Part of a small language model's weights: untied embeddings.
Each number is 128 + 24 x the weight over its row's rms, rounded and kept within 0 to 255. Layers, rows and columns count from 0. The size above them is the row's rms in percent of the matrix's.

# layer 4 attention query, 64x64, rms 0.25, rows 0-6,32-38, columns 0-63
size [112 124  98 121 120  94  95 114  67 103  74 102  98  96]
[[ 93 117 133 166 134 174 104  99 163 125  95 112 146 139 103 145 134 138 151  72  99 106 131 109 119 126 115 124 117 154 153 158 132 131 119 137 115 106 125 136 111 107 142  53 129 131 115 141 120 160 123 117 135 190 114  80 141 127 112 132 148 101 115 162]
 [ 88  85 120 135 130 186  87 147 141 125 112 127 155 128 133 126 148 157 110 145 118  76 152 140 105 144 141 154 102 162 144 124  86 108 173 126 104 127 147 113 145  89 153 118 149 188 136 140 120 142 110 108 128 152 115  94 151 118 123 154 132  96 139 117]
 [127 106 127 198 122 190 104 106 167 138  76 114 149 103 123 142 140 138  91 105 112 130 138 127 144 120 123 140 132 110 171 129  96 104 161 118 115 101 152 115 165 108 175 106 112 157 130 135 121 128 124  98  90 153 146 129 119 119 124 142 108 108 159 128]
 [ 89 100 131 135 147 150  89 119 125 110  78 153 153 140 137 126 160 115 131 108 123 155 144 140 126 158 147 141 105 133 130 154  91 121 136 137 108 131 127  88 135 102 189 117 141 188 143 155 161 135 120 153  84 122 167 119 163 131 129 172  99 115 113 125]
 [ 82 122 140 150 156 137  88 118 136  87  84 130 140 171 116 133 146 100 128 124 131 122 160 174 124 167 132 158 126 150 133 160 114 130 157 124  88 133 120 132 125  76 163  91 146 172 147 121 148 127 123 143  80 133 122 108 177 132 131 146 123 123 110 117]
 [119 170 146 127  99  63 159 172 104  93 171 154 115 133 154 119 124 112 144 142 200 137 165 158 140 149 152 139 116 181  87 139 150 133  88 148 145 134 129 127 148 136 117 129 117 125 109 145 122 117 123 130 141 124 140 150 120 115 144 101 153 121 138 130]
 [149 183  87 117 117 136 111 180  95 127 180 151 124 140 117 107  96 106 134 149  95 151 148  80 120 130 127 126  95  81  84 127 136 143 136 158 154 135 128 119 127 130 111 159 116  94 144 116 139 107 118 107 154  98 119  98 128 148 104 122 116 124 165 149]
 [ 98 138 142 151 136 159  92 102 158 116 103 123 154 152  82 151 135 112 140  86 102  90 121 128 136 142 110 111 130 129 137 149 145 168  93 135 104 115 128 110 104 116 121  67 120  90 111 126 126 154 124 145 144 168 138  74 137 124 124 123 161  90 141 167]
 [106 132 136 138 130 153  62 111 169  88 138 108 119 109 155 129 116 117 132 143 155 110 143 182  81 168 106 149 123 157 154 142 117 145 163 130  98 137 136 109 125  84 115 125 131 149 113 125 118 110 157 163 125  90 170 121 132 119 161 136 159 146 152 137]
 [119 103 100 133 111 147 128 107 167 109  94 101 133 108  97 123 143 120 152 131  87 103 124 116  94 127  86 127 128 207 144 115 124 158 117 115 108  94 106 138 146 107 169  91 123 120 112 121 101 167 146 145 116 152 155 112 130  97  76 117 130 113 138 135]
 [109 108 117 175 128 165 112 105 163 133  90 115 132 140 127 134 117 116 149 111 131 132 157 134  87 166 132 156 122 162 134 115  87 158 148 148 104 136 134 166  99  84 144 100 124 171 138 110 129 116 170 148  99 121 114 102 177 147 149 110 171 115 138 116]
 [109 119 154 147 131 133  89 108 175 103 101 124 129 156 139 114 131 134 138 136 154 133 153 139  96 175 125 158 128 157 164 130  89 122 160 127 101 167 135 149 138  89 127 100 118 174 140 136 136 120 163 141 133  91  93 112 161 131 179 141 167 113 151 118]
 [124 146 150  65 108 130 175 150  94 110 161 146 147 128 117 165 113 139 119 148 131 131 117 113 123 118 121 116 126 120 128 103 128 160  84 144 118 104 122 124 138 100  86 190 137  87  98 140 162 168 101 121 142  98 153 109 138 134 143 148 112 105 102 159]
 [129 169 158 162 103 133 135 112  86 131 121 155  99 158  89 119 152 142 144  93 112 161 141 143 159 116 181 112 152 138 108 104 171 170 132  95 101 105 129 142 170 134 146 119 104 120 174 136 119 114 106 124 105 129 105 117 122 167 106  97 127 123 113 129]]
# layer 4 attention key, 32x64, rms 0.224, rows 0-6, columns 0-63
size [ 97 110 100 117 146  99  91]
[[ 95 126 136 144 113 148 103 159 137 131 140 137 196 125  97 121 158 109 136 138 112 136 172 106 125 145 174 169  96 138 132 176 102 110 116 168 149 122 159 138 103 109 114 113 144 165 104 125 159 134  96 146 158 153 140 152 153 102 139 149 133 103 137 152]
 [101 128 150 128  95 145  92 139 149 131 122 166 160 183 103 134 149 104 152 111 141 132 143 146 127 161 167 149  94 122 149 169 144 129 129 143 115 125 159 140 135 104 115  73 136 131 126 131 133 153 121 176 134 129 156 165 187 131 147 157 141 123 129 169]
 [101 106 112  70 153 171 119 126 139 120  99 133 100 133 125 148  67 126 120 111 122 141 144 133 156 121  83 121 146 161 120 143 200 107 107 120 117 113 110  98 110 128  99 167 137 103  90 111  98 167 125 115 118 115 134 107  95 140 116 109 127 118 124 139]
 [ 67 131 137  89 147 126 111 134 139  86 130 130 167 187 113 124 128 100 167 133 125  94 128 159 133 167 127 173  90 134 160 160 121 142 141 138 107 142 160 125 140  87 105 105 146 110 127 113 150 141 122 148 130 118 122 139 181 114 151 147 132 111 109 148]
 [ 79 121 143 118 150 139 107 149 148 126 124 137 157 151 148  90 135 129 131 144 144 123 156 147 125 168 141 186  91 115 162 160 104 141 152 155 108 140 156 120 121  96 136 100 155 163 118 128 160 112 138 184 126 109 137 125 189 100 163 126 135 124 123 129]
 [133 114 130  72 146 111 161 126  83 126 139 128 123 137 107 134 132  87 114 159  98 174  85  81 156 118 119 119 100 135  78 108 136 145 138 118 116 133 160 122 123 167  90  99 136 105 107 116 147 138 117 132 143 128 118 114 122 123 123 137  76 134  83 168]
 [167 146 112 133 122 125 142 133 115 113 145 120 140 158  77 140 119 134 169  71 117 127 142 114 131 129 145  75 116 115 158 129 170 184  98  97 149 137  87 102 126 156 115 157 133  86  97 115 139 102 117  97 129 148 148 104 120 158 103 112 132 132 128 107]]